config.yaml
num_key_value_heads: 2
init_out_by_depth: true
beta1: 0.95
dataset: "wikipedia_en"
Each number is 200 + 40 x the weight over its row's rms, rounded and kept within 0 to 999. Layers, rows and columns count from 0. The size before them is the row's rms in percent of the matrix's.

# layer 10 MLP up, 512x128, rms 0.143, rows 299-353, columns 0-127
097,283,198,201,285,212,172,168,105,171,272,168,223,208,172,235,196,147,193,237,185,232,181,246,245,187,201,210,206,146,224,254,187,206,211,211,232,190,186,141,248,255,117,150,226,193,194,236,194,199,205,171,264,288,170,158,175,95,242,142,144,253,159,152,168,210,315,193,228,184,201,199,182,167,247,187,191,246,108,225,219,223,223,158,177,129,232,193,214,228,213,280,196,274,250,214,204,207,202,181,268,161,201,213,210,178,178,243,199,215,164,212,240,161,208,256,201,161,230,170,171,212,272,237,171,199,217,145,190
103,238,284,191,156,301,268,213,237,149,210,266,219,190,169,206,196,150,190,218,207,143,257,226,151,215,231,233,204,199,173,148,117,202,182,291,212,141,156,170,178,152,142,258,248,253,151,159,160,164,138,241,152,225,265,154,241,207,161,222,146,236,201,255,268,182,131,189,210,210,218,249,217,173,159,196,229,201,190,157,258,198,177,198,168,180,178,240,142,213,143,206,224,270,182,151,248,178,234,239,182,243,170,244,154,225,244,213,263,225,187,147,183,244,214,214,231,197,272,263,160,180,230,175,204,200,224,164,209
096,177,191,205,192,169,246,188,217,238,128,282,214,108,189,188,190,122,223,190,219,182,89,153,230,191,111,199,228,141,206,161,214,195,219,205,170,116,247,160,225,211,190,266,202,211,189,193,160,166,227,283,176,209,212,206,183,214,214,191,181,221,217,149,217,140,224,162,221,267,167,188,213,163,167,119,178,251,243,148,123,203,193,199,293,243,175,179,273,238,152,253,168,259,243,158,191,201,164,179,200,240,226,242,170,222,192,220,170,179,191,185,100,194,185,239,163,259,180,156,159,192,176,222,159,165,192,112,217
102,236,215,168,174,228,122,168,256,244,247,251,216,219,210,221,227,254,145,237,205,191,217,196,154,233,247,198,278,192,184,201,164,207,180,195,157,146,125,245,269,148,289,196,227,184,233,179,197,101,213,236,201,298,162,221,239,189,151,231,165,145,223,190,281,227,142,255,139,239,229,162,269,173,164,193,223,144,224,171,123,186,228,108,180,246,128,160,171,153,181,193,208,243,227,196,104,175,215,142,198,243,193,188,193,235,196,187,226,201,195,196,193,227,181,231,186,245,223,199,245,149,162,212,246,223,239,170,193
088,220,219,169,142,218,175,169,128,226,215,177,196,186,212,77,221,149,157,286,228,188,302,240,177,190,143,190,194,194,154,143,111,246,259,218,160,191,230,167,192,209,185,140,158,220,157,214,283,193,177,234,192,220,210,255,226,155,215,249,213,163,193,208,238,136,296,171,239,180,120,161,190,231,150,206,177,271,197,272,175,214,230,166,232,206,171,180,257,155,217,186,233,174,142,257,215,222,213,182,224,152,217,163,259,281,231,166,211,158,193,240,189,220,169,198,252,254,194,208,166,181,209,218,224,250,220,149,172
106,226,197,266,195,219,213,208,205,177,230,178,192,276,200,161,140,150,149,181,209,185,261,155,234,161,201,207,193,193,226,220,166,188,173,148,177,161,240,207,173,259,171,241,165,202,198,198,227,205,138,220,184,219,121,192,224,290,169,219,177,193,242,197,193,60,219,201,259,195,258,126,163,174,147,203,237,186,153,131,213,167,156,212,208,158,236,196,256,301,158,224,231,181,165,206,166,211,176,234,151,173,225,213,202,231,213,168,237,174,159,247,160,252,237,339,237,196,266,168,133,176,179,235,265,202,164,210,217
092,217,114,226,209,142,224,143,234,267,115,212,199,154,175,220,187,185,241,197,204,236,142,180,202,239,202,240,208,205,208,196,192,183,238,217,182,155,185,203,261,272,162,188,249,223,148,157,198,255,199,151,223,157,239,247,182,188,104,196,166,182,215,202,252,212,197,120,264,254,226,207,127,219,246,228,212,218,235,166,229,192,188,200,170,230,276,254,197,143,171,179,154,158,288,241,123,160,196,150,241,188,270,160,264,163,204,217,308,226,218,207,240,151,168,215,169,238,159,231,155,213,170,152,132,176,233,196,177
103,195,177,237,283,213,187,229,200,246,263,195,126,192,184,292,199,139,168,283,245,202,218,213,221,175,228,214,160,233,195,289,191,218,190,136,223,185,279,223,217,203,146,142,118,214,174,224,228,203,207,185,132,249,228,246,191,144,201,198,128,232,195,229,167,190,266,174,149,184,131,224,217,177,185,192,176,208,138,200,176,234,235,165,108,185,207,242,173,231,185,161,234,214,206,178,212,227,248,179,111,158,172,168,225,223,269,196,172,232,258,169,196,158,182,148,268,165,190,256,159,228,234,207,272,179,134,134,214
107,203,228,221,206,246,196,139,122,267,187,173,256,199,182,258,238,154,233,172,162,174,210,132,191,97,193,248,184,210,239,199,184,174,196,237,202,211,188,172,224,229,216,143,197,181,149,313,186,222,232,207,193,217,256,201,260,157,180,212,184,283,156,172,207,231,250,183,236,146,180,180,227,207,190,144,187,188,170,271,132,188,209,265,289,169,167,233,122,220,184,252,278,238,185,238,205,123,167,143,189,207,191,224,293,236,185,186,176,169,195,151,222,192,197,208,185,163,162,190,109,260,200,244,132,180,203,187,235
089,242,125,214,213,262,206,204,280,176,160,109,181,264,131,213,151,207,158,237,188,211,243,201,274,216,256,196,159,157,241,174,196,192,226,111,250,182,164,187,195,275,157,152,221,170,165,201,121,228,231,199,236,254,129,177,215,246,239,211,232,205,252,214,203,275,251,188,169,228,187,201,158,168,215,182,252,156,162,171,247,288,231,196,236,208,186,226,176,169,239,255,243,182,180,261,255,177,235,249,242,177,186,220,219,143,234,267,131,156,225,155,172,215,179,157,157,127,232,195,176,203,168,208,203,144,217,236,165
115,191,113,212,231,214,233,199,154,188,198,170,232,272,219,216,98,232,140,202,209,146,188,214,261,185,168,185,233,221,219,200,267,208,161,183,255,150,219,257,147,120,191,231,152,215,197,208,245,208,208,206,192,221,185,213,220,186,219,265,244,278,131,202,189,140,188,239,156,182,244,164,227,171,239,183,243,197,260,196,183,220,256,173,265,227,279,277,215,187,99,217,177,195,140,259,172,230,189,162,200,237,177,175,194,104,171,204,159,196,237,198,244,243,186,240,240,257,208,237,216,199,141,142,211,157,213,259,279
092,196,120,252,187,213,228,153,234,174,167,190,142,240,221,123,222,144,254,221,169,143,214,204,138,216,236,219,258,246,152,176,209,173,169,213,179,178,171,250,185,211,225,216,136,213,119,229,155,196,167,164,211,177,174,202,194,204,163,256,255,272,263,221,166,180,213,216,236,160,129,182,226,251,193,182,231,157,194,230,191,172,241,189,186,161,289,289,134,176,203,217,177,204,185,208,126,250,173,212,184,188,252,220,224,146,173,241,249,235,278,265,129,277,170,205,198,187,141,196,230,244,184,236,174,240,265,184,114
095,221,179,240,145,183,148,159,239,207,145,201,180,213,246,186,162,206,259,76,178,186,303,164,184,202,157,227,249,171,194,195,250,202,161,203,109,230,244,247,245,178,196,154,194,198,188,163,187,181,151,213,280,113,146,181,230,211,187,258,205,224,251,206,270,190,195,135,199,175,174,187,167,152,236,233,230,191,175,194,180,230,150,271,155,200,213,195,163,190,223,197,187,217,205,244,183,205,194,208,203,90,208,230,264,204,196,123,170,255,279,239,130,149,170,201,198,226,222,218,242,190,160,239,134,243,211,235,274
096,220,149,167,195,240,217,192,221,163,177,255,253,239,164,177,126,209,165,156,199,171,221,179,199,257,195,187,212,168,108,225,146,251,233,208,221,187,177,161,161,170,221,225,230,202,229,178,62,193,150,193,238,161,236,161,209,207,151,272,187,126,174,168,152,165,238,174,181,144,165,237,261,242,223,252,238,242,222,202,174,150,249,132,152,201,183,175,196,258,215,211,217,257,114,164,226,155,126,195,256,222,214,228,180,195,223,179,226,255,256,209,233,225,124,201,207,203,194,159,186,193,309,153,244,152,220,245,174
113,171,270,146,243,235,259,228,204,239,153,228,284,172,161,210,247,220,203,208,194,212,167,194,245,195,192,170,228,300,246,161,140,190,176,167,180,172,235,148,181,163,206,221,229,192,236,185,139,89,240,191,267,263,182,258,268,248,234,272,185,209,198,247,128,156,275,250,147,158,221,187,172,108,192,228,222,203,181,169,224,242,195,164,265,218,136,224,227,219,186,227,198,225,163,216,186,130,165,185,194,211,175,263,186,266,237,162,152,179,233,193,224,245,160,291,231,168,228,204,259,197,235,186,195,190,186,198,210
094,199,165,210,204,206,203,151,189,259,136,263,220,147,214,193,168,231,145,196,203,181,243,206,187,215,261,136,230,207,227,173,78,116,188,193,194,230,200,282,239,240,149,178,196,172,198,243,200,214,146,162,217,210,213,197,219,255,226,213,170,258,141,227,190,161,189,147,297,190,162,269,163,162,211,232,140,197,231,241,243,222,212,144,180,157,230,213,166,120,242,171,187,222,265,174,191,236,250,226,180,129,248,170,249,209,180,183,214,221,258,227,190,223,211,263,167,254,165,189,168,150,192,209,187,157,255,75,223
097,134,192,187,198,219,137,179,216,220,165,245,243,244,192,223,210,231,205,107,221,186,256,177,253,185,189,176,286,209,100,225,256,207,172,240,221,175,258,154,230,171,181,138,220,219,126,250,229,217,189,137,206,172,141,194,156,217,180,188,115,240,148,181,168,284,239,244,125,216,255,248,202,250,226,271,211,198,232,181,217,229,204,203,189,249,184,239,245,153,202,107,182,199,188,212,187,195,178,190,181,275,184,220,231,180,262,196,142,189,271,231,209,190,270,233,157,154,207,191,223,191,257,272,203,144,180,263,212
111,234,171,270,247,137,275,200,245,146,242,159,231,237,203,154,146,158,135,170,142,201,218,224,163,237,240,164,230,196,223,162,220,207,231,143,194,252,168,213,168,169,275,157,195,239,187,149,185,198,215,184,203,213,204,224,180,227,171,252,220,252,183,196,143,181,251,176,195,220,270,187,304,215,198,132,139,262,118,215,203,250,142,249,232,142,257,188,207,267,171,217,148,220,230,161,166,198,131,167,192,149,261,201,150,209,195,181,180,189,211,174,195,194,221,135,238,248,183,182,108,162,240,163,162,179,141,154,243
101,191,268,195,218,200,137,137,197,159,266,161,216,172,190,226,178,133,225,166,260,233,258,225,228,151,254,134,196,208,213,214,202,221,215,206,143,212,204,159,187,191,299,191,210,150,175,190,146,221,210,227,324,162,243,178,121,196,166,220,245,204,168,182,156,142,173,261,147,89,176,252,190,209,214,219,207,198,217,220,181,215,232,233,150,223,157,239,149,253,167,151,247,199,247,218,188,167,187,244,121,214,177,272,160,216,186,182,159,197,224,234,240,174,255,169,296,192,170,217,186,271,192,195,203,212,255,234,155
104,191,135,194,161,275,265,252,294,274,265,194,128,225,185,215,212,133,130,215,238,243,204,198,198,189,211,199,188,146,231,148,147,205,126,148,170,217,198,207,163,184,186,208,169,213,209,292,187,171,129,193,246,199,80,197,217,188,239,169,137,201,245,210,221,198,165,196,228,250,160,186,171,160,157,237,230,149,206,237,164,208,199,229,202,254,208,252,157,199,245,161,185,125,239,238,196,281,276,176,206,154,230,178,226,191,245,224,187,143,162,222,180,191,114,216,222,235,199,212,185,147,216,270,215,220,165,217,229
103,275,213,251,219,172,224,245,146,192,221,226,224,210,186,273,236,164,179,144,240,223,129,220,191,183,203,205,234,148,169,267,168,187,129,147,256,225,236,188,244,236,98,151,220,173,209,192,223,189,161,265,193,254,230,246,232,168,190,210,168,213,302,151,115,183,208,217,187,205,204,210,187,182,149,202,194,220,198,210,186,240,190,224,193,209,186,221,190,157,85,166,263,238,136,190,257,188,151,158,272,194,257,91,218,243,141,204,155,208,183,182,234,181,156,258,260,181,213,161,269,165,192,241,193,205,189,207,227
090,284,171,235,166,189,178,211,259,192,195,266,143,214,129,154,178,251,222,297,216,139,219,160,222,208,157,215,183,236,176,238,196,189,243,169,199,252,222,267,140,223,240,238,208,220,208,244,194,223,223,241,171,181,143,170,219,257,181,122,206,168,210,209,179,208,157,209,209,210,182,215,134,207,177,206,212,201,122,219,173,210,250,149,235,155,220,269,182,134,255,224,224,188,142,205,199,233,272,161,191,136,212,226,139,250,171,170,173,192,293,199,171,136,222,220,227,135,155,243,263,115,190,137,194,164,125,211,246
096,171,208,262,136,270,188,153,190,140,167,251,184,203,250,178,170,165,264,195,151,178,180,157,190,170,197,230,137,163,208,194,157,247,234,256,171,269,200,163,102,297,241,240,148,235,173,224,193,211,265,233,131,216,233,218,183,233,156,170,107,234,164,261,189,185,140,212,218,167,220,226,160,162,200,230,220,154,173,222,187,218,202,178,242,238,218,229,167,216,186,209,172,246,209,198,232,271,208,237,172,158,193,227,154,187,157,229,234,229,217,223,243,196,201,198,200,194,123,129,165,189,149,246,153,158,307,251,125
096,205,170,222,200,245,147,299,166,200,196,183,163,119,218,260,185,177,139,187,178,231,170,241,146,228,225,189,210,230,200,193,163,216,210,267,206,192,166,191,272,276,143,273,215,191,178,224,178,191,206,141,213,205,172,223,180,232,224,223,177,264,172,185,147,185,165,184,221,238,186,149,161,180,170,218,144,229,114,228,175,271,194,180,238,194,240,220,244,247,174,198,208,228,222,242,152,252,205,238,158,291,245,204,128,159,164,117,129,176,136,259,209,169,218,211,237,266,242,193,133,149,247,216,169,123,230,175,145
090,176,192,201,179,198,143,170,229,134,210,205,175,205,194,162,116,222,269,208,249,224,187,270,214,209,110,243,220,265,197,201,189,229,225,204,197,275,235,210,143,208,186,268,217,247,198,157,152,95,178,168,212,239,207,264,164,163,159,222,118,223,250,207,260,191,265,237,175,151,210,152,218,157,186,177,232,189,162,209,219,191,229,223,159,194,198,221,227,217,229,90,111,178,234,177,171,181,193,236,77,242,193,187,242,199,186,158,205,224,222,237,195,126,202,302,189,279,196,205,183,213,222,237,172,199,201,205,165
104,181,163,163,173,184,138,166,245,145,179,207,205,209,192,198,236,229,201,201,227,249,172,247,132,173,295,186,165,241,213,273,195,295,288,206,172,199,238,182,185,168,145,200,173,186,124,198,166,174,196,208,271,200,145,180,268,201,220,178,162,135,171,228,217,188,217,230,246,225,222,197,200,174,173,164,233,228,194,167,206,156,260,215,79,240,170,213,172,241,243,270,167,194,196,193,207,166,266,267,150,159,202,209,278,214,141,266,223,181,153,178,141,172,138,240,161,213,282,223,151,178,192,150,232,200,233,243,166
097,156,185,242,167,227,182,200,247,138,207,243,202,201,171,166,182,292,148,206,196,239,174,204,197,191,168,194,238,185,114,92,193,131,179,192,212,187,147,200,185,194,203,223,182,182,124,243,244,211,97,187,176,193,167,153,133,193,233,235,206,233,233,219,281,162,183,192,177,228,211,193,202,107,144,222,183,216,334,216,232,177,242,173,174,216,192,186,221,191,146,225,208,223,224,215,222,206,212,200,167,245,225,195,128,273,206,176,248,216,268,176,169,173,66,144,213,175,195,255,223,219,181,193,227,194,220,129,212
091,181,185,244,238,164,224,181,155,238,202,113,240,200,225,119,179,153,229,216,163,294,239,180,193,172,197,232,190,245,221,218,174,230,214,194,169,209,153,124,204,285,241,165,177,130,208,220,234,232,99,239,184,171,152,170,190,209,165,166,210,268,206,223,209,267,238,203,186,183,224,177,161,238,228,193,187,200,202,236,240,207,145,240,197,240,193,197,235,240,226,155,212,217,86,116,202,226,204,204,243,215,213,178,167,264,147,277,155,177,254,113,269,183,169,252,196,120,229,242,236,181,213,208,176,187,147,195,272
097,286,281,183,209,141,213,198,205,191,269,219,207,233,205,208,198,140,289,138,232,162,312,176,216,192,182,224,211,227,227,222,204,179,150,150,158,221,186,200,221,216,186,185,157,171,191,178,207,210,246,172,189,219,172,238,312,245,155,132,187,187,211,207,252,201,194,120,301,220,226,279,201,189,220,213,180,192,181,65,177,201,174,181,215,235,229,205,230,191,207,164,200,205,235,211,173,140,168,182,159,159,179,271,139,167,205,265,226,215,148,224,141,158,144,187,161,146,254,129,185,233,204,186,186,221,162,191,206
105,166,267,120,152,201,187,236,159,265,210,184,214,208,165,235,195,176,206,163,162,238,190,201,157,283,171,167,232,193,218,187,160,196,198,212,236,161,180,201,192,213,203,166,211,245,171,272,238,191,287,288,214,199,144,133,241,240,158,130,243,283,175,129,129,153,268,204,252,199,223,232,156,259,196,277,206,211,155,245,167,259,176,207,276,265,183,191,193,169,158,208,207,114,123,201,252,165,181,191,205,208,163,197,263,195,226,191,175,149,183,198,163,209,167,262,208,220,186,232,215,168,103,200,177,187,156,209,217
103,204,186,218,169,94,152,188,242,203,173,197,140,233,209,175,194,194,156,267,215,217,185,269,186,268,194,188,251,160,143,184,197,267,157,136,203,235,118,211,186,156,172,182,118,229,200,168,212,230,268,293,190,204,203,228,222,198,203,182,156,178,263,177,265,185,267,179,171,236,235,224,152,85,254,166,206,207,222,201,163,166,161,233,206,218,180,198,245,220,214,241,199,251,159,154,143,180,251,201,152,223,172,185,235,134,192,140,201,248,241,235,158,209,157,231,203,270,131,175,218,153,227,196,224,163,242,118,194
112,199,242,196,250,221,192,229,194,183,241,110,197,140,136,168,209,137,141,193,259,251,257,249,246,249,154,191,149,216,223,131,240,193,214,111,155,166,195,210,139,191,179,209,208,155,234,256,164,176,193,249,191,260,165,223,227,160,276,166,145,165,168,197,218,207,231,296,197,263,264,262,194,199,210,223,244,170,215,177,209,257,245,192,133,244,150,193,183,219,192,154,230,197,186,159,173,123,166,181,133,224,290,215,201,206,158,228,155,207,199,175,174,187,200,198,182,219,199,223,202,170,133,99,200,237,228,145,161
102,215,148,184,198,206,217,174,189,210,214,155,238,122,190,275,178,171,177,221,119,188,149,236,212,313,255,258,135,129,241,168,178,266,231,234,232,254,167,274,236,209,177,205,252,194,191,229,195,154,182,279,226,277,118,184,251,142,195,199,160,254,185,207,212,199,234,189,134,189,253,226,235,158,259,192,198,199,193,175,262,171,195,148,234,163,273,178,194,245,182,197,169,199,183,186,190,210,228,180,209,225,239,146,228,217,198,197,172,234,296,275,231,230,131,163,183,198,169,195,120,238,152,159,202,190,166,175,181
109,201,182,164,269,236,189,243,227,205,183,197,178,218,215,148,262,292,192,191,194,245,204,256,274,181,195,175,232,188,255,280,134,210,252,188,214,166,232,193,180,117,253,159,174,222,257,181,199,210,151,233,208,271,291,252,210,152,167,213,166,230,174,257,272,118,193,189,230,158,248,149,163,213,235,133,186,241,223,312,240,227,137,193,213,212,112,225,233,181,189,168,202,184,150,217,178,152,159,172,130,221,231,186,228,217,184,262,136,229,193,199,174,223,172,164,130,206,195,210,171,208,198,237,179,229,198,165,152
104,239,147,197,257,188,255,233,208,213,255,187,188,190,175,185,230,263,168,210,197,207,157,257,145,227,210,216,245,249,209,93,210,161,239,187,206,206,198,239,114,278,173,229,175,189,203,277,186,195,192,135,221,155,210,210,291,205,321,198,180,182,192,200,298,155,192,234,188,261,185,151,180,223,172,197,185,202,213,229,197,182,199,114,163,167,194,214,147,207,142,170,274,232,211,264,217,171,201,246,238,152,166,152,239,239,180,209,204,211,154,138,244,250,126,242,175,238,183,255,198,135,176,200,206,162,265,235,215
098,250,191,244,221,260,162,156,195,175,197,146,240,165,152,156,215,193,248,259,169,240,215,136,217,149,245,263,191,237,209,229,211,150,191,211,176,210,223,133,224,191,133,210,231,228,209,110,192,179,136,194,130,199,241,231,209,271,199,224,183,179,181,256,140,187,167,226,196,248,232,244,137,174,195,233,236,163,200,221,232,152,250,176,263,206,215,254,228,203,153,203,164,235,149,228,162,263,195,263,286,197,169,145,268,192,164,202,138,199,186,271,163,234,235,220,115,226,230,235,196,174,96,212,171,157,269,167,213
108,174,202,197,168,196,197,308,194,302,150,205,220,116,215,129,227,235,207,169,206,221,216,221,159,158,118,267,227,144,200,267,265,201,205,171,145,162,187,207,233,155,219,144,161,204,192,131,171,148,267,246,188,227,222,193,151,193,234,186,200,232,147,260,179,178,208,217,211,216,202,176,181,162,197,215,224,243,191,229,214,287,284,165,148,212,135,208,177,161,224,222,250,219,201,186,198,201,169,255,274,115,192,232,149,213,108,184,174,197,196,218,230,153,278,222,162,204,158,179,212,238,214,235,210,203,288,238,216
099,217,233,230,175,223,190,114,124,236,186,195,228,167,219,199,247,178,194,192,227,195,311,224,193,214,203,174,203,213,184,202,182,171,136,262,254,275,283,232,161,196,156,236,182,211,170,157,173,116,169,165,186,171,240,251,242,241,217,164,199,196,184,214,208,169,233,235,202,211,164,158,227,218,123,146,242,240,205,228,111,200,209,196,202,239,268,154,154,191,230,164,176,232,190,144,285,186,246,186,148,145,285,239,157,225,196,191,222,177,236,182,184,246,148,258,161,194,243,220,218,204,101,215,115,168,241,214,138
099,180,243,129,202,180,149,195,200,170,217,230,189,209,173,158,273,162,143,197,244,209,176,264,188,233,288,177,253,139,189,241,174,201,171,152,222,237,118,154,210,222,193,182,145,178,183,186,214,110,138,223,223,212,208,251,165,199,192,235,218,156,215,257,232,184,195,185,243,181,263,222,202,185,200,174,246,148,192,186,233,179,254,83,207,143,196,173,225,194,130,300,147,268,196,174,296,253,199,213,179,230,218,189,238,285,227,223,196,185,219,235,194,258,190,173,155,185,188,264,178,139,208,204,235,205,106,215,216
086,211,214,156,159,218,198,187,211,225,193,205,187,270,158,212,194,177,245,263,127,206,251,160,141,147,232,202,205,118,168,142,181,195,280,226,157,246,136,121,202,189,215,226,180,201,161,156,273,155,226,156,280,168,263,159,171,146,207,212,225,237,180,258,205,202,108,192,250,222,199,247,225,255,209,188,240,282,172,241,199,242,251,174,127,231,154,198,248,230,193,189,188,183,208,189,180,176,198,209,235,218,212,319,192,218,173,168,213,195,186,209,194,274,203,279,200,237,225,140,168,149,145,289,210,218,175,200,213
115,175,265,197,206,140,138,249,142,209,167,216,217,215,154,205,160,220,199,196,181,275,121,247,178,260,179,215,219,192,188,223,93,203,247,153,221,179,160,256,201,245,171,220,164,263,191,198,169,226,186,176,194,283,237,169,165,164,141,230,154,273,183,215,187,185,252,165,256,191,165,173,218,189,192,233,256,187,144,136,212,221,112,229,292,120,254,192,202,243,166,277,198,162,190,255,239,213,207,200,162,195,222,160,191,204,193,203,220,147,136,204,226,178,209,207,155,242,169,86,180,188,231,250,239,222,149,176,225
098,196,243,213,164,125,227,243,216,150,215,162,185,188,205,236,175,219,204,223,255,186,265,242,165,207,265,237,174,252,256,180,191,247,188,223,249,191,204,116,218,189,105,209,194,219,152,182,243,240,209,183,286,248,283,261,142,195,219,235,202,216,187,222,196,189,217,198,237,215,210,288,191,203,121,146,169,206,245,177,128,251,223,114,192,188,192,317,206,192,202,146,257,220,123,222,138,155,204,209,214,227,207,138,209,199,159,204,161,171,243,162,109,183,164,172,193,189,181,182,228,246,193,212,260,202,251,244,166
096,176,150,193,238,201,194,155,154,228,153,144,212,233,257,264,226,167,191,211,197,246,206,142,164,267,147,236,87,213,304,198,149,191,206,211,198,136,162,133,154,220,174,161,237,130,98,221,222,273,192,155,197,171,261,175,248,172,216,201,229,239,199,207,223,252,233,162,213,197,189,222,121,245,196,244,183,248,175,253,193,205,185,195,218,219,148,201,198,262,175,169,240,167,217,185,164,282,178,199,209,251,215,222,234,224,220,225,162,190,214,90,142,132,169,185,205,163,255,225,193,226,187,250,148,230,217,233,197
094,255,195,225,192,171,179,246,234,236,151,195,187,216,210,150,209,194,271,252,169,109,199,232,141,196,240,246,264,198,244,202,138,193,232,238,198,119,246,192,233,249,226,136,248,182,251,211,246,308,183,253,152,188,227,222,256,212,207,148,146,246,187,210,237,177,202,205,164,186,144,204,194,229,193,189,153,223,251,144,216,204,264,265,200,193,192,165,170,115,235,180,234,192,197,159,98,246,255,217,162,239,202,226,196,272,265,167,210,156,204,144,172,236,172,209,112,166,198,174,203,222,208,184,234,214,273,195,264
086,183,256,231,159,197,181,210,198,184,172,231,140,272,134,122,254,193,183,196,218,211,208,222,107,204,195,204,161,228,220,192,125,123,202,201,275,228,248,105,190,180,269,236,183,232,201,209,146,222,192,190,233,219,204,210,193,227,138,186,202,230,167,207,252,213,180,275,167,229,259,150,198,153,235,268,218,127,146,183,250,203,182,188,231,152,242,223,300,244,236,187,174,223,187,114,187,188,273,225,187,229,193,127,173,254,199,164,243,179,192,215,205,173,203,240,209,246,195,226,186,208,156,207,217,110,223,283,135
092,198,176,171,197,295,146,161,172,211,173,136,226,192,227,238,210,236,258,197,106,169,249,181,259,206,280,163,182,149,159,168,205,178,266,206,176,149,221,243,217,262,223,201,173,151,255,181,224,200,176,272,207,174,185,121,199,205,159,158,214,257,179,215,239,192,200,199,191,208,228,143,226,185,252,185,236,180,177,161,161,260,191,213,224,203,188,307,274,256,248,251,285,263,239,181,166,187,207,211,244,226,225,170,96,202,192,170,200,213,221,191,198,135,249,187,160,259,153,174,195,255,199,215,175,199,125,177,142
086,249,155,233,260,195,188,223,206,214,230,208,143,219,199,176,198,200,181,212,240,177,119,215,179,173,228,232,236,173,242,203,183,185,187,172,222,157,159,174,164,223,154,185,253,293,163,159,213,213,201,257,130,131,196,252,212,216,206,202,220,243,169,199,159,219,200,89,209,225,214,206,189,238,124,327,278,172,260,136,150,176,213,141,196,217,275,214,150,250,228,137,216,232,150,150,210,273,184,240,172,202,166,212,192,112,214,197,254,205,157,136,215,216,204,222,156,220,211,225,253,187,144,182,177,236,200,194,290
098,136,157,248,247,260,277,114,210,200,186,191,139,170,93,164,190,214,236,171,236,242,200,248,191,166,252,287,213,213,208,178,296,227,213,226,163,288,237,122,192,135,180,256,186,182,196,235,167,143,173,176,188,186,194,230,158,136,203,264,206,146,173,244,235,206,174,225,140,213,190,217,247,215,201,179,197,180,215,237,137,189,234,182,158,171,189,216,216,241,306,161,205,241,210,162,192,208,189,218,155,169,171,225,215,187,244,181,259,191,259,269,211,191,179,206,244,204,195,196,163,200,172,175,311,171,201,238,249
089,197,242,184,205,268,154,198,264,220,225,215,208,197,230,177,169,237,221,194,172,218,239,131,163,168,219,104,180,163,190,128,212,159,215,188,233,246,206,176,181,235,191,194,188,234,210,170,261,200,183,252,209,245,191,212,245,173,214,181,238,196,173,151,164,186,214,196,155,152,187,217,223,146,139,142,143,152,204,199,46,180,220,183,229,220,212,269,156,242,234,216,313,185,204,191,204,167,232,199,275,198,244,116,208,228,271,168,269,205,257,158,195,109,239,135,212,214,267,177,189,161,189,141,211,193,226,173,166
099,227,220,214,211,176,198,272,231,182,138,171,127,200,160,92,207,210,141,229,169,131,246,260,208,194,184,226,148,182,165,160,194,177,184,257,155,137,207,171,266,171,262,107,233,143,160,229,205,234,237,207,215,152,174,218,212,194,166,208,198,149,225,222,190,235,167,273,212,254,113,191,137,148,213,186,218,202,186,253,174,182,255,206,236,150,173,189,218,218,201,225,142,179,229,215,250,256,198,215,210,203,272,232,215,208,196,204,283,176,196,163,164,198,153,163,92,91,217,183,205,243,210,240,199,264,156,190,214
107,193,236,232,265,196,196,215,273,206,200,277,209,205,171,249,149,90,154,167,241,180,190,249,152,200,234,210,205,240,184,203,170,185,159,204,129,178,195,170,181,202,244,151,194,172,150,201,149,197,173,152,177,204,170,302,239,258,193,192,163,204,209,291,109,241,200,224,171,160,186,190,200,219,231,203,186,214,167,140,155,214,152,212,259,189,199,195,232,123,143,156,156,187,250,173,174,217,274,189,273,262,277,150,198,212,200,178,224,162,143,277,168,230,220,245,228,216,206,189,232,183,264,192,256,193,222,246,286
092,192,147,199,178,227,181,263,160,184,229,210,169,153,220,198,191,203,183,67,207,245,205,210,193,192,173,238,174,203,110,161,210,166,229,154,225,173,136,259,238,225,241,196,204,177,182,192,66,189,261,186,241,120,195,211,264,191,168,247,215,258,139,193,170,181,202,209,115,221,170,142,217,215,179,170,196,138,270,116,167,223,226,211,255,166,170,182,189,196,209,216,197,173,187,171,188,210,242,190,139,219,214,192,236,191,218,218,164,163,218,154,296,252,237,185,269,260,146,189,175,229,220,228,232,175,193,177,297
093,199,112,273,138,175,169,178,208,166,122,184,122,163,181,213,167,170,276,270,209,193,179,176,246,132,174,214,205,165,196,161,200,141,292,194,217,255,165,207,278,188,200,250,157,193,186,293,192,243,249,172,300,194,184,187,165,211,227,179,183,172,176,222,227,227,246,224,235,174,165,152,192,257,213,204,190,180,152,208,138,220,181,263,240,219,129,254,172,190,254,206,207,268,235,235,217,148,221,216,152,177,173,267,225,216,191,164,215,224,220,220,150,165,152,204,157,149,175,195,207,169,193,239,116,193,250,202,274
089,233,193,195,256,138,195,247,258,199,173,190,240,211,203,175,243,256,293,216,197,202,153,304,169,187,136,244,184,178,195,197,151,167,163,162,231,241,187,263,190,208,199,203,212,192,244,208,215,261,224,238,166,240,182,171,197,133,174,216,213,223,128,220,183,199,221,244,187,167,213,159,189,232,252,165,177,247,166,95,174,256,194,319,181,115,113,283,223,195,241,120,211,214,204,234,110,226,178,161,193,204,182,214,196,160,154,172,173,228,182,145,180,246,187,165,257,180,260,201,207,228,223,221,177,127,203,199,177
094,208,292,233,212,261,176,246,250,209,156,225,227,190,178,170,116,190,175,230,250,169,175,158,242,139,153,236,203,250,224,185,163,195,228,185,238,150,173,162,146,194,188,201,190,233,238,204,206,214,242,224,211,112,199,253,223,231,137,160,241,224,236,223,236,208,202,189,204,228,176,238,178,126,202,252,184,227,123,164,254,214,174,219,231,196,231,194,161,251,262,72,182,187,231,259,252,116,246,243,223,193,219,260,195,265,139,213,136,205,188,190,250,196,228,149,217,169,215,160,173,200,174,168,257,101,227,171,247